Each number is 128 + 24 x the weight over the matrix's rms, rounded and kept within 0 to 255. Layers, rows and columns count from 0. Numbers have three digits each.

# layer 6 attention value, 160x160, rms 0.0348, rows 0-80, columns 80-159
131131085101164109143140152158155117110102147126109160106149091102131129164125089130092086094106128175118121091138153164104129118130101152112167124126146170094130146109092100127217125138122160107138133136147099096147135174071088147069182067
136134136185104146126134157090115079121146132130138120121126094127110131147115130073169122172086113111112114139147110175166110054138128121109113107168118176131132131153138140126139142113113106162142145117131149147145138155081131152135125096
131135102135100127141103163166137131157121138129117145138141112130135139136103132118161192129120104154099127102129091114141135087182165102181103122132149165152111107137147115081143142039118132166177104177087156114166110084134134122106150101
124136135126147103101163170162094114144124114157107097112095168130163090116122147133117161090130134129123144113132119066131139129164090161117112105123101110145128102092180144088118163114126151106138115083160115130098123099153089095150132172
125155124161112136124120134101117118142148094112101132096114142125083113110139156147133130128122122132124129091138131108111148113146188153119119140149097149123153118099126105169127144069087105126169122154120134113094101089162155119161138104
127075188107143160115136087088091155106106128173126103131130163172158136132110126124153153136110099129127123151153107093076128132098143166134126098115159080121109113104167081091155146113083110135103132195104161130132107109147127109185158119
142111150094125146136124149085096120121144122137117152143132145082193134119085102095155119136112072172148140136151115117141134104176111123126121149132143087140131109145117122085173170111175136157127100145133165107114116193084132125151102142
101151137155108090128064120157117115149150147166119106120130184146071120106169102139170163115134109139102112090117081110109130131142074150150121101103147167096137114101143088137108102133072121160090116125134141129120164123166097143061163140
112102143140151129139096103176091132172094164117130073123080107135111110142112088159112169126089110111090125117131107112082116160163166181145122084140161126129093122102145127089073117142091110157065161164125137118137138013193126103155155128
119153107156124123136113129132118142137128130125130151151109121144108133156153156136148130131114133120079137057151082109078149099174110140132131138135154147119107098155118151144084126160111119143122123138139126106140156128186109137100127112
131136163157098141145125098181148114141139178142133111096123129134152095129147101133111135159105130111122128150119143103103126120129106141171106141101104104116124131165146134165176067085076111148162173113088122127064141121126141080149132098
114109178145104132140110103133127138118139126123130132141105129126131133084117142107138101159107126132102135138127133105164119135077095137098230138102125095169114126154129135095121148163189118091133133163145145191118113156126149146150117187
151101176156125153127116134088131173126093168136151146108145141102167133111131179116167094139147137126124141166122164119115155170071149135116151107086109083180143130130152121110125076097101122134120112132151105126058115208088154132159122151
109116113149139102136099125138092128135127151137140118122128110045061129140105144126110162109141117144129132118144112128121118158133138145134084096183165157151163152095109119157081140124088124174107116136165085141175155147095147141071149095
086105108120128139126116134069144131112158132091116115119157125157130163159128146114112135130139133096112147139135138174143153107150111132140181146139127136113121146143067119221171133154159072065119113144072132121110105131152118167064128132
147101128099174099119049083090130127120145169079140118138128144104157106126125057161081129123145117120115150155140168147106135102100162135137152074122155136080153138110099088164132128159091140137158108146135137083128151140153079137102167103
137132072173139110103129044138092110104118149137135099156115123166125132158149089118132157106139119113137114149126113076135124139138119153129099105112147154082127172127121107202092120147086114100107138151151131089149125133130072150135153155
120113142096137105111079125103158166151167135118110121110113160102150140110110130136161146120140164110110121143131135129110126149221152170091111116119136132125143133103104143152147124136139105091085093157140086121155111128165183167130089123
145120175123139135106148120106116111112116154115143172103117113064151126104165070134140137119121099122086127129107154117135103149157130120151128172128107146144125147141153140117143135170157123130148140140103113142117120125087118109132147114
142127096119108146136161127128143120147137145132151096109128093105115120146106125137065140134115135158166120074113132119157123136157165119114019173185152112149127139138094144139131095123093171168154152107121119143172149145071128119117119116
120132167090135140117103139143149147121141089154127089109133127143203139127136152148183153151118135140103119081147145162140133126091139120080122150104129156125177118121094128142135103119154121158168090124140087124159090134135132124130154138
115120059181152142135137114069161095132132107121123118093132067109101112151113117141115146114118134145144122086136099118098138130160190116137060115162120154153164142153088120155165108126107151206124129158108115093149160120143126131048162114
113129115091118110124146111134149140131135135138127116113124125145141120136112180176134124108149146141145122134123165108110125095118136099117103127112192195131125090108137132157118108147126134118141116145156097151158119147169128082139124145
136137118109118103106094128127140118152120152124118143135163141096165131124092152137091087094124138128117094129105123191123139134213083130147093111102104104155134116117149101103147080160145151150077126125153111095124173133151098128111115134
112106089111125139151128141075118077106148066141115140112116115105107144101154123126112095160136128093126120138177130158115149094099183154095183123132156112183140132169066112136123103128158112097173137126120142169133114143088145133148107125
097103130117084122123154182132079127113156088136131131155100192176150136121086126113136120205073117131160114153110109097118112124153116084107137091132103144118153122152175136139165142130137102127134172104106164181144130182169123093159113115
122089186139127155137099122114094111105142092121131157132113134115135131099125129110175112123132131145113134164161140129108134105117128116131157114106093158175143109113187108123166159125127109138171112092111153148131138177070120112112145145
194117095167111125152126107137147095120144125101148138126120079106122119125130035144156134072131128123161130157125132121130128089166149140209150117148121193113160159178112156143125136141144140137197095072135131103102167090097153145045145106
175152143111123152124150130094103113120140156135131149104123097130137150155115098105098167146116127103130124100147118118126151038138160169146109154133132113129122134129088128094150157183171111133110139084113123122161109073120114107200103086
169115153071157098091149140155122136117089153140125169100135125192127121090107058145131102104124119150104118146101145170137132115187152151174122143089099112112109152096139145104160118142153125099170103130100113147125099127090121108145136134
137125114139116156137170192132136153123117143100141156124110111126140143088095138112124131147112162103155132132100144095146155151093115086084116202174111138155134096157132176132117176059173100070186141060120117157117106092102135130125093063
075155116157141151118161164121116142118132091125093165130138113132087154145149130101133172113141093144152132123143095128094137148145164127090138148131088102112149108108107108179165185055137137120125136170092169094162105119141113159112127132
127102141116145137125094130077117095133110142115145117107130150147141143115063102104106127112126130136119132150138131095105123127109165123111127116101102156123140103123120141122103123093131158149083151130171120106132134164162143122073159126
138143101115116122116149162136153131129126167118114163123139114088117124160159130138132118070112151140127127073121133176127116142172120149140120132127122097142133154145135134168146118145131126139142122167128114158093110136084125131153088089
113125099127126126090140113108116175110097124088119131139151123102152112136181173117107147158153132122116114141122123118123135189125112128131143124121136161136112124127149138150157143122144104130126116167100126104161117146132113158119141133
121126160133108125113142121138147128154112117105117169139130108137113123121139143121094099130138135130141122129133112135144120131097139123132108091152130104118101111122161138130129140145113131188127139121127149100098128122127110126163127143
136112091168115137112105121147088150127139137098147127114126124129154118132135132136103148142133119104149136171123097115139149138076139126109159145103128144131178111124145129123077120103132136079103137155105143094224149117150103125132141134
171129084160143166125129131110108127121136105126116118116117160131159118096120125150136158110124128108146121134148169159144134078109140105128134140095124112134149160096119107119117098117133124026125137132114125146178133117096097136123117077
144125114143115108118142163134137109135142122164133172088122135132145142108173110130109140106113135142154147094114113118073134140130163149083129129136149100131141129153102123155103113114143127142095101118138134143115147064117101153077136104
137129087137114152124130103098148155126080115123124109144120082137133131144151150147107134128125107093150116121123152094137155113123125129089138118151166104121117147138150112118109118117147107142112112115130111117176128108111161146103122140
143098131113117129123138116107117105171138119103120122157149151156169117116150123104044119117106135116138115131102111130060156142072110176119137126114120112141145105137155094098167118093151152108106135153140127089137155101154125164093123177
121121109136129147131154143168142112131155130130128145127139122126108136105135111091158179119123127149121123108137126112099152102153135148085124145125139100088129144140077121124141150147123122083109127105150149155107102096129143149128116119
164128093121113111141131125137120129133129138148114133128105149125138126157140089132086121156109135109101108132131116148109167121161132130102170139100133119143137097139113127128205092148163116098104125150111147119129122113172145153099104105
150122150092116091111145107122109140126126164093123131119161126097128114120124138115067106118120108118134127110110104135123083193107090142142126107102124158137138109141168132124170110139133121150139145200097116117126130171152130122138137129
117125122153151146142142156080126121094122150117140085128143144128116110143106127130168132108126126121139140147136155133099126125144147125110116117110110170125125147074111113107107091116114111161104138111179100135138129136129114142142150171
116133145121131148104110134125121141128128145072126170127153130143103147125126159092154129120139120146110109094127106104150163126104173141132077094138131113117098130098144146155142113085115134159089121173141147128117106106111118133131148110
121132118117134134121168161175143133133124129127106156134130115096099112137178151122130137112129143147120114116137114148152118123153127125096137110118125155126135103137114144148136154122115121114104149075131120131072106106138118103187127091
128124100116110140120141140155109130125130142110145131136109102138143140122146070120086121131120103114138135126103104157107132165127136124117124130117136092122127119126128126083097133109162143132091104149101149112144140125161129144082140130
145113155124119150118127155126137101139132139093137113113126126116116132117135118104119110102145138116142113125097085105116111133174170120122120125119119123122138122139132136130108166103118161140109135107164133113097152135097109130076115112
102121139157149150138089100085100137132128138135150130116108120141169133108110117119152211137113117139133142140149109104141138107108121108127182157120137179150117097119109101125090092123159124064121137135111112147150137099122113124115128105
131107130099119136122133090094136100132135103171110125159108103133109131125098095160084136141112104125119125138145139137137121125118111132148127141134137116121102112145125131093114145171155128123146107153115141122116151128174157164108115145
119136153115114127132137119149133135129123132101126177113125140099099121149114150146131133139142147151114136122138090134110104142147119116116147122133118158127129097158117155146144126141125120137146155134106136127090101150167140108196138136
127143107109138106120152181147134138124124129121127161105135114112082132129083128106161135090120128146109126118131110139114125163161140105092119138139106138120109097123098163161133133135136123101122141133136121129104116091149121123191159127
127132113128097132130148150161144136161118117099115137128133117109109132111176140086094121101112142125108123101121106111105124188116119137119116126141118113138123100168142157123155154115129136123109152135135156149074130099169159115194136132
116113102115135118113098118078097159105132140141131125133107131148145134119102064166119134134125115141147143138147140128110105161122152132139133123107127146134135133171131126121108116148130120114131101201103124118182130180189120139081121103
125155105107161125136113120091094143103119156163140154126142124126140141133148135168133143132122116151138121119125164118130139106125132145126124147147157143145095136118115158127169108107126107141148120156104112129145121109120134133149139131
151123110144122104149150090125130120117105145151102142124122144115125120133132137148118116125112145135113120116138142110173108118142091113132200157097136167146146128134119112149129120151163119113149131115147126108124130139114113111131102109
129135110136131149141118104120121104125151126128131066135129142144146097137150155142130127157136122096126130130126163119155135110119114144114138142105148093118148140075122089106119072082124151124121101114137103139188135144130163132101132174
106123133132121157124112091091088111112128130134136124136129133141161113142138112169125164153142105121131127144152129123143127103133118173119168138102147125122135147113086104123148098157151113101152099124110148127169122145114093137101116150
127115129141108145130158097139161121139107149136112117145132110118176130148156108130091142119131139117134133103135115121194123131120104149076193139109181121118133145157125111123123102158174116147126121097082141114135121125110125133085108179
136115135127137131125070142122095100125112128103128108116136153148162147124086140100103135147137124119115134141116133110123135138135120118133122146125126150130131117122156117100098111072118141139077140152132109107184163130145113126100140111
172096135125125099126137139145115156145111095086115161123139120109108145122128143093133072074124150115137135104115101147107117153154127136120116112126123105119140099166115115137106176138140144112108136150162125099083110175148115134101175117
146116141120106136136147136116134104156136113129122119121119145147141136114139140112113158135124122115135112127140116107132154145097125137130098128121107083129098126124132139127132123110087130145120112104121134127091140126169167139146116135
103125192140102172127134114105140113142110102095122127118125120143156144146110148156117146150157120136112110152152095141195114082093134134132143119111133091111118115124141136150131095121101137160092125136107139129136111161123119111150145175
141083142120171120156110133150152142121119123170140144118119133157080109101166141120082167108117120117085147102160085189142109149121132192133177103158103126146164104117133119136168065069116137155139149112166095139135115113142141120082149168
133186130116117124146084125114142100108154134146103145180127047113152156165107086099104151085092117141145132135161141131097135112168121109130118118105143123128115105143101106119095127130120148134140114150153146213132137118100142113128141167
093156148138108156116178128146120141163135080136107141105133105104164142153092151109125097141136112116166117042098143104106092141093131082113154154138148132111118141117146125150138095133145105162146117189132111105150121175104129112140128078
091134163127153152126126138135112149112113030059206155142159117103078138136150156135185163127099130094116131143159186068119117106055157090117129127112131148121121132125127100136151093135164077116154065157142155084124141110151108123129125113
140164140150131079093155074169102161114111067137144138148144112110137140133153105082151130115121109098119133219115126107116134133141128096143138133153161140116121142107143153160140128143130110102136097179130124106119162118132096103135118139
126139149100142134121153145119113115124078140116139160106134170129140108109193139148168152132125106137104123116130078135125131132144157091120134177124168164153114174097157127106129153105147087162125083135152125122104141138155115141136097123
166129156151134090134146129157121141129124096154167115126153075124103125142125101110188149107080107145131138184101097128125091113136145049106103163143165136132139138112145145150124143115139107186109124138137131057110155133162114069120111136
148154120148080216125116148107145159137164101117129143125145127148131125110100098158068128089116131132165139047134101103089157114147101146098141118059176122118114114066124130155121187083114120154154133127142173164136128147127100167097128159
127124149061181128116085169132126133126097086127141168145128134140141122135117121205114125116117164097136149157135093117139146127122136110164133123128141158121110141096176130113166139100118113125129113132135120163108149078200124136122140183
155150121114131146124115094120140136097133155146124115110121119108123139118135183129174151158141119115116148135113132149107160144138095141158151120129136146159092114116128055086068201124151071074098122110101141140150135081141132163105133108
072172122083158171139159137081141131122131157123112136140140125107145128144104146166123116140166135120128106106109083075130133127069127165171118113133161132145113120101147088121072180116115127184117124135089127142115113151084106130172134172
105177100115091095099152118179124121125186119133095123157144107173171132095124126163141138115155106095135127089116164192109088130109141132105169140134138132095131178139123133083131166097126091176127146104116132132145124162126089148122116080
137143121099138135141103112065116128129101111110140083097128168128128116153059136129176159122099106095165150132147096060102134141148103126158131111141084125089165095143169179127115155163125176125142117120135117106110100086142099151122125102
099128150128114110134187130156136143127117157130120124128121173107121131152128158165148092154116138156176107133140081126138105131117132103114113128108127117097164142167157112170121057157126154126122162129089125165169113127143180118116100133
103117111097123101135137106094121072146095094152124123142157135175161120115171096156106088134130134138146153132115144145107185138135107136138108107134133110130191131127144123175170130106139132099133119138106114138147097150155128111137095084
124107152136119106120089108154131119129094135189160113136152135110123165138073158093131153170135111151100129150120145139144102100075107136108106138132108117131117109140130136133144117135155125124153135110110139097116133165116150084109135187
103118142160104143109107114135134126124131093133101128149132132111133155140166110153084124132106159168155112114118134148115122126129155175129154149144143091142142103199120110150158132083132139087158117132135124222128103158124163139139163204